From a checkpoint of a small transformer trained on Wikipedia: 2138 steps.
Each number is 128 + 24 x the weight over its row's rms, rounded and kept within 0 to 255. Layers, rows and columns count from 0. Numbers have three digits each. The size before them is the row's rms in percent of the matrix's.

# layer 4 MLP up, 320x128, rms 0.272, rows 125-161, columns 0-127
094:074086140187133142091141100149130147103119105103134128153128142103130139088099087134091122159139157153131108144100149091147121123123120109109120143171143106157132133142093151132149111102126116130070159139142093131113149130088102103129106126116115127150091169112132106129135107126156132080140135136092138123151153180154150137140146093185092125107135132103111123085114125140133113129189
101:163132129110139156109142167119091157116132125112098129138123106164145092149171124164161108154114149122129127152145116111127076161120171105138113140106136123120149199125109079128109078153113153109110126116106127160126119152159127175133132105167120153108120122104123154110113160166101155154125175112129091172130110112144142111136170126139108104143110102147165180130152107118098140137154
100:138139094136136158106129097081147108143131085156128152085162122123114131138139129137135119127130085102130125146116095091099125108088152161145182144126151170146162127134135125057140123135150144109074153114176123138125098130139170169099100120082144123145140139104109111114141113133135140156136095173122098116144133131138180132134094104117126132122121090093137163168108141138120090102140
090:125184143091104130124107108150130148155150114076149109114123131110181135130128085142103119117163121120106111125098121150141165168150075136125128171163127085146116154136123141157125127105109104130135098121136084140133130163123083139147109135141117196113145118128142135139125123152159114095141135176114131122161081120123142118122152143079107133107094092141157115145165159120100096098162
094:143163109097110150150136119123091121173127171117181130130129085121166135131124146120122148164147159113149130109173141142141160100127112104140140144085080122100136095154120124109108099104126129095124145140117159101107106133186085125149113148144168108141084113147076113118124120103085159116128118081081119130153114147169166131102099126127140150114140158108107130105152112150120107116099
098:128095114111135131133147100141094141109106148117140140098121120154136126147154146133104111078156146133109110129125165144130133098160180106097134132151107116152136108088092134143152154118146147152134074128120098164132120122111108104109079134099114084139105151129145116108069121192135134111127127139098176157117125141110108142146129105120104103108111115153156110085132037118120153125117
104:151133111115108125133099103139134075124109145109133166138159119162128138138106138156124148106118126075126090102110172130113153127155130101114160138145118162160111141137134139118132103162093118142147153137074132174180133147151129137173175142180122120118096138148120141151130082157158105121145197112125113130106152145153113135110106137157168169130118121145130124142111099083120100109164
100:118094107116122144071131098148101143143148128096139093118146102161146119094136153091098125156105092136144126127111179161105159170136160106137106131168122142133108125124135152133130140185100119146122110133146133127128111146149160090121138151131141139122118125152173097112100134141173117109112140100214079139119149146100150111109127141133143152125110152070181155124113116133142121118147
087:105119116131205150106098143086129108127135109150164162127110145115148060161128144118120124115115138183138108100101151148110104151152161114122117156111141108144127086133109150149116152131146109117152124109122127148135101194162167152143119092109135117113155159170126063092123121124135124137109139115109102121133137127140153184170109122150114150140098120092165114122129128142136148132153
097:112151133159096094145129126160126083109133092080099143125158168143133058181100149113128131119133110119127131167144111113197147150148132135113119113136117142121109106140127138138094137121117165105121125141164148111090126133138159087098122125136118064139141146139180110123134094097130139099107092131162104156147072128124139131143097104095129143140108095153127147104105163149125138118131
092:128161148130157092152115169111144112111132110127146141108106151154080139108082151170153108082128120139143119154145127150143106126128125094129132090126143072130117141124097164110107123144091117123118153137118156071107115122154115136113158132093121151081149137137101103121160166118119156125086099163081126129122152118130096124060094136103153126172154111112137124124159090126116157116155
102:164133112181132154158136123098103107190111121133184108120129080107070085129119135130140138093153122126137180149169166123139126144143123127154141118112157169109118113133154140121084114097148123095086160100117175147140159097169127112152157149123110104098115142131128108141124131153098124131108152143109136164133105116156134135100157130126105137092127110099082138105104117156149129145110
093:123162148076152108132166132141113168133139138144118116101147128156066126118161086180127092124102135105064141120118091093109117163134086105122107138107096115104126078093139127086127159070128121102123115125133152115130135122167118118156156138101121117136183131124123117136100151146138131138085104137121126119121127112157133102083137135109099117160104107105109118082108126120123113162143
120:128147162104104107109136147157095137145151143130099130107157136140138124172166135175095106130135155135147069118137110116142167138134116152168124112124113147133108129188143113115100122139123147135159135139099123146138132074107138122117137109110088158114151099116141141094108091142097109154190131136137106114128113097092162164133097142136132114129086218121105135148126163127124122148158
112:077130165144114163148131141153126123127114126148076162129132166114141122178108133146153124147124116129114124104098116083137146141106166104103146113163121176092154153144139064117139120127133119137095167123120142163101123093126117172083102133140135129132137144097132138095108123163126116128102153125144114103155136182089146119102112119155190120124096119099111156111116096104111102128169
095:145127095107170180114069117173125088138103143171091112129188123140137125140137117138119111140146123148134099139150130093149169147117148126187118088109132145114153127137142124128123120134133100136091142123140069134131132111160145107108158106133134129073119121120119125114186137137182103111121106154102162134114149139112121084115128176108157114141118106094108109097089125105129115131105
110:123138120141154134101137139120171107104127129167115177168143115118116134135154145102126151150144153137083125135171135143105129161100134145113121129174145181095112129133148124138108136094122125158125116106180111131133107100146130105136135109116088129141132100135132097132079109152128137129053134104117153117132075123141078155132136140154131099044118149128165121090111124096127126133167
112:141121121103123155121188171133122130120131154105106099124131163125167168136095127114125104123123113137121108123112148138155134086190132172174120130114152107170139138135131083160152110098150110117092128135106097112150093097102117168145170147123151151155100164164180130153142138149128116155138086134094125128095160135154086105128145114154131128141148128160157145164134119097132145094128
093:103138109139123093114136096170117133140124111105131133162136120121152068087121154151085144070129126085087154098144117122124096165142143153126118127111172167092106164091166109108157133111123110138178126123101136127112136172111154134142123110145116138120128128112165139135097149151100140122164082124137122113107137127085107117156132161162145112133150123093105177125155113118175112095114
108:131156123131137110148120173205110091135131098162125161101118078119119160165149144123114071116131115090121131157151128122156125141123117165103127111142091141124144116143134143139088167106110124167137180119104114147109141143125191124124114136148147153137176125119106131159129143137164157111138085127145131118103110121098127169093125168123128140107115101128130139135098124164082104152092
105:116155116119090115149141146126093159148123091126110140162147142112189106127103119144160189116144125099101156112095093103116119121136128118123130100102130128133149165150102145165130113115083151139132155133107112145111144143151097129128158127139163132130119142098139150112134121159139117181148138169167111170162126127156141077084158097067108167084128132114149105142098131125116091129120
097:152130117087156134122148090154123107140089159154077114091161121150116150121129107101116088181113153126124075128071162138107130133143099136132134132097146124119108104108117119142146146131098097151112123119090153127152140117128132111162150104098154155097109149108121108156128110166148110108153168127120090106130136123153139111091093174111124151151127134131119125197165149117164124080140
095:099141119117136105133106124112151194125106129095121107086141152072119167089112136085152089154140137135111123139144128125148115121142150134147163097113149089181116137139152151145147151141152125141096146144106126139104122131154168080096110106117136148087153133103135109140151120143123095115180159107110095100125117081157142122086084118082110158115131139124105125172141111144137119164133
098:139112141146119121144105161143097108148124096101077134128121121144123079113124122140107127142148099079123131134112103147120149149114114103166127092122113156145176117181096161086078129146150104135163135131118136133144125121139119083093103095128138109139167120122118151152105130129116059157136144123093093155141124121159083137132123129161118131164079159083144096131111126073144126123140
095:169115121149098160112108159151124146097141144111153170108148149091143117135133120152104113170144126123099118147173142127160119106122115123156149149121157132121160133140127147091119146149087191146107154169152103156173126147067130128141182124137098103122124119132144137157130108115116120092147096157113143147109086173098120117148150150174116108113133143118126121153080171099138119160128
094:138164156089133124090159159099079100129123137169145102138119085103121129135097079077129118137146153165135094150129102135061124101056156107124128139134126125133119139100167104121166159141133146146088093113128126108123136135118141124154122105128129139130122137136140101152140140117127157118121163132147092108132087114154112141103144146130132115138151080123108154135158155053125149138113
095:078112145115126101140117120136147108127119107118129124120116082122105170092107153143126112129092153128097097109170103128132157137134110147131163125116160126104180150106186087155114157125163134130119147114118098147165155109171170152131062158137093117140122115155117119133158140124107163146121124115150145092131160124097115122110161105171164118112095126181121156095126153154105131131135
097:122110134132148155124119163158096073194157129133111119133136140130136082168096099130163100136116156127161118155064138122095155112138117125133131144127151119133110127132157151127126132149142104149159087123130074127125101106146146131169128130106095120115147112103125128106143122094124087159102138148094118082123137108143080085171125133119078183146144130149112129146092099145112127113102
095:107112112177117153115099116093155153211098107151148138157137116071137146124148105139124121133102148130134148142155147106121192129156080118182154119135128128096105131109139136120104147084130106119108138134112152163117158144137136100149111131137096127145132124124111124143124132135136129130173139143141115126118085126067163126101137133115107187165109103098115137141138080152151107161133
105:161109150161096168095116159125125087145143115116153093133137153127129198096145139099119138101130168167072124136152147152114094130101119127120150148125098086159131085146155126116109094124108149140107111116127141147175174134115130134116125129124147137082108124113124110149119122141129165123143163148139154150180132123117106128164131143127166156132144149100123076100127190131140114131094
098:125079155129140132090136124111130113121167116167107134134085131164115116117105145091124109144163096133129145151132132100088103116111166097104160141079158093159142124131135127170128140139115099123152088125121150133093086129147125148140137144131124129060112095157089133138145178130101131179126119117117129109112152112097119087118131123147151115105140156157131068101107133076165130125141
101:153176118116084168117131174142113113158103118100120108102166100128091139088165122182083109137137144085145114122134103119113143162150095153112130132108098157106155134190106103142128122126134153121126105099144088124153155109149166132132103120145166168124143171124130105112131132108159141120158115100110133122158099136131169115141174136087122111116120095128129129146110152136186114126127
114:165161119094118126129123177113130169157109126086160129126112099182140150119156111105162097144078159092111135119125134136085124152117158171086128104100118143102129147118135150128131102134123089124123117135128135144180128162164135128105150137123125158128118147096126177132098195147131130126122162149143122160121132174116080125085161131153115141097106149135143164147146161108122116127116
104:116187133084131143148076121155173157145101135109159123113154125145130083113150091129133094116109139104098101111167131168135128152162133162156130147137113141165114137117161141095118100134140098120161144125162144112099115118128172165115101092121107091088130133123142127141168124145150123094118160125095094156124116122145128106116102112103135159126059176142115132147113140116098126157139
103:143171118103116158108149134143175133121121143139108095095123095084136129119092135128138151151155146165159104158141150070178112128164106152151118123126113118132164134077135109155137115142122135130138162116138151103109121098135077122136142137128149130143153138114094119164143132161145132157140155102184153176141127123139123139145153113141177115087177130098167100111125137103146155081117
101:140110146107129155100144088142145168107126137126091131142104131104152135132155136108109087080125135115130146168117095130114112125177144104161152143096115111111151094151116102146153138114137128153142140147115118135155137169105122169111167138063105142113129123131093166114158164113135135093128115116102119126111165139144172195072141090076129118134092123109108112125149117116141141113168
100:135120137118135132075104117096109131208082112108134152119146139142101131142099132157124140145137155120194107117133109147150127147119155102118144097145140115107100103146108165147148114166131128116109155113136123095107103155094119192113152093155100149109143161164133097134117131145147134144115099109122117139139159117149138145098151152101118102134062097124117144097107125094125118181106
# layer 4 MLP down (transposed), 320x128, rms 0.265, rows 125-160, columns 0-127
098:107151139120105149150168130123110108137118129111176132127135124117131035156151097109136088157120126105107119151094134109080134135167142137104145114119115146136155143158093107120104100125174127148163122114134116102085128113129142123149151137112150112129151148105117138099202103133148144078117064104110129122128096164117115113111140147102140099163122117091144152127121139151161153146118
094:099136067104126185109144107142128123127116087140083086172117154136159130089099105113124139145102139140170109127108153130150095132102136133125145142060139138121123172098121153112087131135120121137170109142123117124115107143098153163119139085157125136163141104127135111105135107138084105078140120150148078101152121118107124138162151167143111125132150162142144137136111071148118136133113
100:107116157153149119142157164136159101120161123142112114103150117187166167130122124091151146138144077138109080123119096101154121127154090118090154138087091152127144118134133151133130099121149090110134152138103128122179144094131110109166164115085103132098142071130150126170114121127095116147126157144161095143098109141130135109148189134113118157116121107144140137094142118128145103136148
093:106146128106173167105120136154115138157128123101135150140123142111103112112167104154113157099131082116126094144116148114163107100111121122128138175098157145137137135092140142147108158085110081144105079172128160128138131161141138131144171146121140167096149135133140110094144151133110127145144181089121104084129154132124105168148137173093111085091121147094126155105161137130162133124106
098:129163135124138108200142096149137142122132137098165137140137111119156102159102101104126136137159121113135185136131117136160116141133121129154161125091176121126088131119137132099117112123128091083077100147129109123123102151133119116139105125086102118175122096141108119157151100103165131109089126153129146089135098123101091110130126126094075121104132060138124088128138139116145168148103
096:101124076119105192133108098118137132157120113129143120144122089163108133101119092144168133150126111138102142161136121141088174119097134190134125109144143146129138143129133131144159163091124131112133110147141097123125139133128087119171139116116187102087134111118144112158168137152139134146124168132095136128095163079124117137129105121148124103164136118103116124166093097138119053114116
101:116100122106106173113174155129137075116111151119134119114129111104083104119152143120141180132136109118106083117113156084111142109094128128104133130107097152153118158127155098134172123088127120156123141136185132142140124149128102130121157132137083079105131110147138127156139161109164137170190131105160108104167135101126110112149074170140125150114126157135109160114115169127123123128146
098:146118121141139129110163119132131149136129168139105112134097152089127138139108160092148112175145134157122120113083114089155134116115134138170121107107130115102132111136119121157100126137110110130189167128164168137099109129137134122129102127107126122129129194099148163101156107064143108131148108113155127107120122137113147137111124149085158148122103102222119110105094117139127156174140
095:085142136146100109108082129131127169100102117126151149109168133084151143134172091149174178158090136139098170146126113075109172117142115122121129105124137132116131122134124122134099123119163154065161135151128156098117101098112108094092147162134126116163118146099129122141111098138134154153137115149141086119153116111131163110132130102120186135120160138111141132151108122114096096161148
092:132156145127143154110135127121128129122152117145153110115053128172112137147135125137136106114167079114111091150152085111100158145106129137122118145120114123156139134115178162142128155135131142113132113107131147147123125093183104131107138103094124118125140094097131151112099103131122150112104098147148143138125183171090087125129155095158216166132108092133103117165132139139122134157116
099:142143149110116135122104124122158156143138122113120115089113157095147148093134155137158085131123116127130129115145143144128137098125136158121143130166121146155121136082128162056082100133099107116167110088093085126193106112145132121150094181137091133129157115117131123097099103155154120107120124108155179123122118146083136150098143110150092121115102093148120103132129125120159143135072
103:139095100130123154127103061093127119140101180132145114150156131080071112132096102120137107115128123115187158135103146141140127155090187170151160126105125108130123113151089123161154077142137114105122118134082143136180144136082154104143120106144122123107142152105134112117144150145118178137117127140122165126156140112124106145133109122125109140178130086132129121128140124156116142141091
100:147140104128134106142166132138131148142122133088092114099112108133148122119102112103126155151162126116156124146122114124151103129127169147125125133123060137125118121111072171133153085149128156120095168191150131101113127150140143126083135136154110142102130150146082076171098111142129149111091142135178120121142089142104132156164165166135125141124098134159146145095149112143106099164146
110:124153118141138168131155126104095106112139128122125142148114139159100092118123112089139152097140108129116209124118111134142113095076132114086094119161125113089125148106163128143107158160162147133034098103140112150091127129157081147156099123130142107099106111145133131143134139145093114135132107133114128081102155086145128142131138147113116142108138116118157116088144154122138159152110
114:137130125112148137105123118102110135107135153163116128151090132151123134139102196113063137128129100190112129142085145141123143151107149145128168141119121136107110125140169091150163148129150115124118106141136122136116098142172146146178157154102112127105133123168174139156127100117092099075173144157138154144113164091116147180162146157118117148139120134121134127172128130145135144094109
096:136127097141119144119131115127108119114159093159202129082139135132111143129084114127134174170130141099119125104133103158138117132128090085110145163078124115138144101127127144136143142111139175142140151106134087113124117112131148110108148097104067082078085121118109166102118118124114171133127110145117113124115109122138151137063136084154158119101130137095107150128149113102104120098137
113:118147122123138122127141111152191114134100168117098152128116117151093083095124162160167119149108153108134147147116149107138128105119125177176120154128157142108121089110165125160116091162136130133126106139125146156098105117109138126118155122119107117157105123160172108148136160122132171141118147100155183170155081133128106124149104131128098152090129104117094139125084178088130108108111
100:108141099115096110120135098130142116136154119137149067100130103151141121183151121134124152122132118161108096124137137100114166171090108138091130133118102134151151111144118130155106180141143153132169121194108132167123124141085153116140133109119156084125142103147111104123132116104103144119146118131157128109082088111153116120121109174151150113128115114085047108113107125094126116110110
101:120086129086122151136152092080151149140104123118082127148151136157142174136147139120107118145112151115128142145124110126100154155090158120130110147103123156144165133133101082155092131145148119172068108147147137105129101142095101111123118132116139157154129125170163116137121087118128115130116174153150139151099132136165156143151143083138152156160162072133135164126133128078144149150148
105:125117110152140143147157126095152126124120115131096095146134148128133149144150112116115112160154134101099124145111086084146166136104136106134171134202066166111148096141119159142123139133117090093128141117092133098185155167141145170099133120097126103131131136139153152112123108158142134131134111124150134120086145084133193137088155141142121097111108112087105144139121099131153146101140
109:122131173149131150095086126112151138123140173133139122095131105127097154143155125165114100126125107139189127125130147140121150162053121127156113099154111108164070088122134140139086112140127114123132154109085098136133106131129095080172127139125150136117146129107123137169106130122103118128132156124126134118100107113087148125149083156111172090110113092160117116158120121132151183144135
096:108165120154089118135139128108133100173089134159143131093080152108116164147182144116133108100131161110104098138192085154118154120115145148154178101145139103133118112134154101140111114093117098156100115124115097117157158154130150135141092093138160170134138096122126144116104140111105110162143144160158120097115145139120132114168092121132149152132136139118168185144148138093138129135119
091:119113142154141119116133130152131082134148108141173105143121159170168081112131143163145117137138133154146114153098132103145082157152121175125127159131107126095122115140125112121109134115141104099113120191148146138132120118104087132132149121106112160134093159113082136131141143120156136113140081142130138096104169173102122114120091147158155153110091111153130131167164107082088124155075
094:155096113080109141128102060131129144116088134156131144146126127146144144114115115128128124086131127123143146126083122106069101137096112132137138128114131112112121120169080087093136113113131166091165110116105139116167113159155122094127109068104126158157151128156151118169142142122180110139109134084180114163096135141110108143122163122121114145124153086129132160156135155121142144112109
102:118100152113089146131133120154136160152094108114153152129148112131148079130154126149119137109135101164113090125138139134138106172169123135106107128117154147097138134149112158149117126113131153127151123141141123149161157130156106148176116110090140045147105131115124086113115145123121120145143111127056152157116087110165161085124138158121140133157160148151157141168156172149152160137135
099:144165117107133166136136111108146084128145115114143094141110116130082123113131142162117109147134146124163145164119123139105124115115108125138098161143107113132090111118138147145113159146110157130179146109083113145134090164099104125145168107096171109094119130153150145088111165111154128172129166084109105138118131142114093087144143159145173118150155107184089138164131151103114148123161
094:133131148103138186091179161104138095121132084112131145129123142150127140109098147140158142181127135099132179189119090141126097159160105151111130142099123111140129135142180138161153163096138138107123092130104107096122120142147120094177114161113145108106138052145105127123115106133104121098106112139154142101154144095114128121130102113118137153129120147089122139124102140165113101115128
098:109101113119116148130145127124144173132135153098139158127137129123120160113149169117130104177159107158111144121153112143156153117125175169117085136139128144168147100122119118151131154144125138099164132131145155096133069173162156144120114165132114105160125154148083165094155138106096153132143156122164133124140167099121140141127086125139182094133131102150161129091146167132134102162157
099:136139134112123172126125126129131134097124105167170130087129129153103174132137145132097144095097113141105143116154143157139100117160165104116142129107122115104122197136106105113179114116124122168152113148107151153145115138146120118124068129132121106122148096118136150091147103146127121112125107090135122097110122059098142138128136106131087124089129168168158122138083096114062110133133
099:119145114152144121125109178116157148130133121122138105115137140116156100114098118127116155130134142140085109138170139100170127089135115127144123117195125097191129125152130190172109162102132125152154129084159134148152102122101159115112126123138163169149118148116124135130129122122115145096138157129170146074125107126166120135131118150113125125086120122126117050151147102091171130141111
095:139131119180100144117101084092122157123073119151127136139062133166100117129153124103098080111093059124191124117130125116125120116136140150103090128159123101132140107103156158133120100141137076170150110101125165120131131128143127092143105152125111123112110113148115162156103117140131138145121123142128131111167134116128133113120120105132144148143148147172085110143145125089128175152162
103:149149129151131120153109120145174173125110129121142098111113119154115121123160133144122158104105129132143126119128060098105152142160127183158132152127136119152152141184122132127107112107120104136119109135140152128137096114136095134098159130114075135127111095136141079126117175094164118150131138133113154154122175106168146093167129035150119110100105128143121144128159136135119096097136
104:114136130117142169124178130171096145112117098142105059136141134097137088151136144110145118104183127134110136109126148157121160138103127143119101189140129135126166133117147095156121103114110140155151158130142125152150121120147104125116112130134145106098120104181118089084122113146118133142132143118161138099124113164142149120178137145158130145154117143070116109126159079076179119128129
100:097138155088147137145093127111129134130134087120106109091142140143162126114109111122152101146160152067120129134186157146106151120136131160175134141165108169157159154108151091139100120128161139127125150108101123124100153128097117114123127134121122111101128070153125130173135144103141113098094147136142191126163099143143134102109133090137119124133110069113149120092150157115155093155130
102:157125156146201139118125154090112126120107156130135138126178124113117106087149144143138068145125115128115122127117097163160132094148145082109082117144152135124109158122168143113155116126113095104135175102132162173107135139184095149129147073140136147131111168119123146123104123143126153120108104135129142133143185142146147137107163151127134160171140128156115134119101098127127088108136
100:114145113144133112128118121110182138133129101169140132132125126141136098182108123147140137114108143136109132122155067175069095108126141110150122114149146101132131121098100136111140125123129130104066082188137122154128109115168106143125107136100092155131126076131089134197167133122097147162139129129112128081090122119138103156120126163116165120139101146132145120148097134126095141107147
# layer 4 MLP gate, 320x128, rms 0.291, rows 126-161, columns 0-127
100:121152143101173133131111119120110121119112143103105134178170099119142085171139158153141082114104157104120083105136130103087095140147157141117130117148128109161129144111123100160147120169141116124121146126125119129161106154130151123121088109197088120122133139106127130129143104122136135092123115148136077153113153070149120110096130158132125134107119105099104065082135087134145153139158
100:149117143139131128110153147137106118127169177140111146161139147113135105127111084163133159138164122118141100150150108108154106152085137110133153150132137141112082138175103100107129119157102146114129155135126153104098115090090179121135121095128143098105131173141122107110150127093114104142132115155099113112143149142121133090076130107106099088191132145091080151129108167151120092138102
101:160107103111103110156139150108155125159126100118125090072137143092156118094119149144108135144165155122105140090112144111124119119193143115084114124117122139115107099145150136113155156113163118095126143088161069161104139094108133117164084144131146103149115108119172149153153149084107141154137110113139173104135124136174134115113145142147097126164114111115122159100122164157107129144112
089:127112135139157128136113154134123076161113146114104130101148149129154139125118154119114156148100134149112136097141136112106123122125136097106097163100173105136128120135122132137153144130065081131166136125132090111171133114132103152128111162130147182120120139122081133092147096135137112158155130108119176120136133191129119136061146144140145175116146094109119068132102134148141141188126
092:140122139083100105130177136103127105088169093118173125131135111179133109139115152103161138093102154160110079112125110155143129103141153114143127091152111118154157116141154153149095095137121100154101115117148104125121134090100108105124115097158133081096123164120124124134096131170098138129121117097080159140117125119141117152114099078144141124132067139136125118068106124121129136100125
101:153102088125090174138136132101128131121116164121140153132134110118138075148212132144118131137142108117114108115148168105106093077112143104058121124143139128161112132076126130166132117151129135147145138118153096140122119147104149122187136122101141099128093078130151105179136145122155106139106122151144141132137168126136128142112112128148141149118127130115113123142183133134123139129061
096:128118113148141116135138167137104118163134109125169167125170140122131082144073153119109100099196121095139145169136119119126123131119102148136139132114158141124129140135121106114142147102157142112105092125121126097160160133100092112125113143136112157150148138129101161115145103141100144152132128166119164164077106190166165142180096155148122088159092158122109126146126116122149105098123
090:175141098158136106103110144133120094115165104120097122106135139102127144094100131122109083131152127120138133112134122150172127114158109137130137097103124130112098126098102134103090128143075076097162122139155140100160109170169068152135121148134131161103116181125104111061172113137113142133096143113117132124148171156162120109153138155131116142124132127106153130075142148143126162130126
097:157092157082136095133119172104152146141144112124081124123102146104133129133141139141155109116164192139138123121122143141186078097141159148150172159166158106132121168133126098137132113146145113093079127123155157144140148137134138115138114153108140132117102116143123150140138124124102161154110133123118123099143090122147098165131152173138144155114133145098164153122114078104104132193149
098:108077116105143134105131106175097128113159171148133134121118071104110116168142135126094110129138142165139130113147113089094151149138128180143110161153124159110178157113097160130145128177113122134085104136121139102120106094179134132114155128138121139120128125103112112179139118116142122116133109104173089115174155149129112153152118108126098141131142188114144145134132121130138120080169
101:137167119117130113134107121102170123135122153172151082122135107150121150070105135096139121109086088165133156114131137138133145127120092112172112112134131169119137127116140143126144155111114127129129170124128158161124110127150126139163130126134127100130066103121129152127147119167118137131155123065137084108156136172103137140068168130174091110105143115138084154096133118128126146155078
092:119146079104123116112154129152141139140095134106155108134162128126119107166099164109099185108166116151155198116133143160143152116114112182145124155115125099089165144187143106108171099140126105160122139128149152132154130167110126118159101127153090095092136126132131165123130148140124169124158148119148144106164145133137118094164101132151115131159112134135108148094131098117131155120100
111:124181120094136123122164116132134124126166128135119143120140142122108128144171093126112136145128152137123143173145068127141133182114165123136143166154159135093139096149126152077124139132121121143132084165147135135136121095171108098120175139114131099168105119152134149095131104108123164143152134157154096148150117177119147162146102125206124132165147159127122110131160132137119139155166
127:095151167147125174127169116132169111146138163122124123130140108098130116121140141131169157129142106162092120168116118118139096114124162101131114131143151163110155138127141100099130102136046100131100128063118137147152129123121120141129098130122099076102122107130134178115153139169146116159083129113128113142133137128097119124129123157111185126128123169083131129122125179092150102118115
094:131143119099133114091087130110132130127131154140096096145167148110119133153128120107133103069124195120110132132144114195111147116133123112105111141105146113124093118111126129115164140110148122144133114150154142168131118151177136071151139158099118124095082127088098089124119094119154141140101097130121075131140108163118145115137160114187126103101122099137100101162091101123130133135142
110:112092111170146183119150074132072144137157147143120138121138124111178099138106150163150129130131118104123116104165152137122102127112121096142113099138172121126175112141102118134126125110128105114129177094142166110156127152110120152098124168115169115140130142115093145090144106098139123143159126111102139102133159098137106176092093142120094164104144169111150169157102116105110114127133
100:202112097190120155116141160125139124104150154165148134167117163119079130085160108134122113162131085108159124142128158130131094118085084098146155101113167116144139176158136130172136084121111130099130113134126106163106148133135110085134117152139143124106124144126130076142124095098113136174148114146150138111109122108123140155129082112143115131133165144168131146137147130137133121127130
103:114130153165173134129078120102161111143197135121118160135143134110109115129117121144123151186138094164124120130093097139151100111124130104178138141115104116174108134107139124133140158152078121112152100090093113136134102120111113136118103128139100105121115143141138133130156111136156127126144149197156155123106131152152094173155155129151118132116120100109137076098144157112160109081116
105:186143139141120146166160158143081091163106159147112194115154092143120156115104139150143116159110142130124154119132152121097098146147118099068097097161106178151144144118145100105121163134149123129163147138130106124107114157160172124132127113114095167142102151098152133126090136120131160110152124146153123100137133093091131141102138162145123114170122113124114135124090141119104149095131
107:104150084151111130150119137160099114145124090150127166118139108109105108133092134113121133078173122070150141122137093158106122142140168123160150183084089176091146123133116139154139081096076134150098140144142150124063140135143114125154148135147145115146154153147107131149148118163138156156153137145137169175135127152156144148117125119113120139136150151137164130135130165123126140133107
097:111150114133090117120157169128136138148140139161119139138139139100140131132168118072150110112135101133089108113142092116217144159126130151124142115154070101098165119105079092118144131144123129135115118156127150128097133162092094134147072094122150095136132103113139137115120125088149105142130085127095153122109172142113145172135114133127174145132129145118146170123119162125150141143128
094:127110136137131125099132106117083149171128130120165150146132156132129160189110119132159143088143108164139134114128162113172109156098120151090079147110100151182116123141118157130146123118122148116116141155095140153113131097141127169094134137160077110127096155154121133112092104114125137139098086129067136139088120118130083134118140103169105122165112107145096138129092146084118128119132
098:140130139140141140129140173126131170154133133082065116136118116135179100139081136127117140116127088126114134138102079112128138159129118152143111100083149153134108108114119152135077147142166104124145105151134132150120118147084132075174125113110183124124191118144109112123145151136103135130133151060101111074106135110154086120154116124155102113120118119119112139107118129134137103098135
096:173128120128128168140097142097124143176158140074147146126169139113175134127093139171140133137122085157103137136149089112121161117122111093144123096112148175129116119115128147089158143137126125148085093132115173142145133179135164110126146140114122130123147137141099133130129046117114131084098121162157116119115131131098122111117155124118099104158175134105145114151154167108133136136158
099:077105117099168142097126144120109115146126097133120104138144120095101157098147138166143124135135136146162097098141152145126114098126151097137099151140106136090096130088167098123140107104082117142102155107133104123175115165092119080129148113153131118158133163125153111119186095125132112107135111119112113128170113126154154146127088107138155078165136103141095101132108147100097142131175
096:128181088159112178112134142130082171131120160116117150151103173100137147118131165123142152092103146098130145163108124149162149127133125164130119128139169122141114139118086132129111170113110121131165124131105135133100193155178089120112126109142122103117157132103117107092086116162139151122126162133122140176115126183103102132153108151141128136128103133137147107122150166085128139100106
092:115139146117131120098140119168098110147095147118142131146137184121130144132103115154103164109110112143125108082160122135097121154123099099177094170122107137121165121095146161128135112149158130144106126077088103088110157142151096133141125105157129126139109120157106087079142115110125149139145107102140093170130103170109137177138134156104114133123091074171148143149102100111109128138123
095:139095111114134131130098103110149126126105122096115102114158175155117110111141164118080124074162086108125150136102107154146131142119137103119109131164097162122117132152126141125148130137121159182117141144179121115178111131110113093124137121105134143190168149174153078148121160174151149107088121125116082148129153117114159098102141123115101149137119125114153094131098133130133121165100
098:114080113118141166117136101107150087128111136131154164129131155120127163124131116133106092138124143182146065135128127139117141127116110128104125093130099156069107108162125158084131141132157130134101118132137175109127166106116084107121150117139113096123121130137116117149150080137116122072089098115122079179116118107115168130104167088111088095148117148118152138114086139113123122135117
106:154122134143114112145125117138088111126171141114108157109175145116117137099104157174141133163115119132162114094174157145162109167133126122131160103155086156113107107126105123136150130153098121153124149117131099118118125173130124167111083119143118135144109124133094117130141123119144137116096140114150150134152161059157108097147083112091122125153103072116104169149136157150127068115100
095:095140134150118134128126123098181099113086122139101116125118151137123085121140129185156116162112087118123111113120112128143089105119186108141118129151135141144134116159124162133148135149144081153125130140061150093087114115119124091148116133158134125162100139123105161131156108157163099142104147098182146148087131126145159115118148110112151183117121138117094104115108106127161104108088
101:159146150149094150116105114134121148134114129127162172091104120126099083127148138130131102135133168182110140087128115133152122083158090144098137133115138119156111138115127144120126092125147132116097056125168135145100121100139127117068113118158139123095144158106096107146110132116107177131129095116119126144104118130155114167103144126120112117066104128165135100122103146116119078153078
098:124155094090092114158109119159165131154141116173141076117120092082159103149131078134142105104103133136148167145136077183145097123129145140130143163133112148136126125101094111133119151119136096093162144135142145083089126137142101164131123141137145130107104159118127171129090096124177084116122144107135111141147123108134107134126137152127177169114129150144151122105123180109110126131143
100:128146145116133129185116109119114131110131164101111150119149132094151113182134180080118153129098109124142148138127152111148116145137102112146125108116136146103175101154123147124111172145094136125078164149150108082106149130184116141139108120140161121136084115101157126116172130171148146111136156106168126125147144123143127142127116130152130163133130140129146107164135173125083198098122
092:101107142088110141137163122142138193123143147156122116110140157176180075147151155136187119106161133135138144096110120128126147123132123141138087144159122148126143151105132140086149127140142118130118102138159150158100155186146119089101098184094121143147124122071138145136154135127121131172129090109127098135142101127151109133134139154138139130164109108133098098117147151174143137159138
096:187117150154154151157136115100147094092106147074098116124099125099134119143124154117140121122154146142106131172116138144140175143129126072130152086152123164128101116109121112110148088124127110104099135135134110130149123130131155108120084163155115155167120140173122161133137117101118129137142129115109186160139173172181106151139089120126137139161128167135171126113138140104124095109149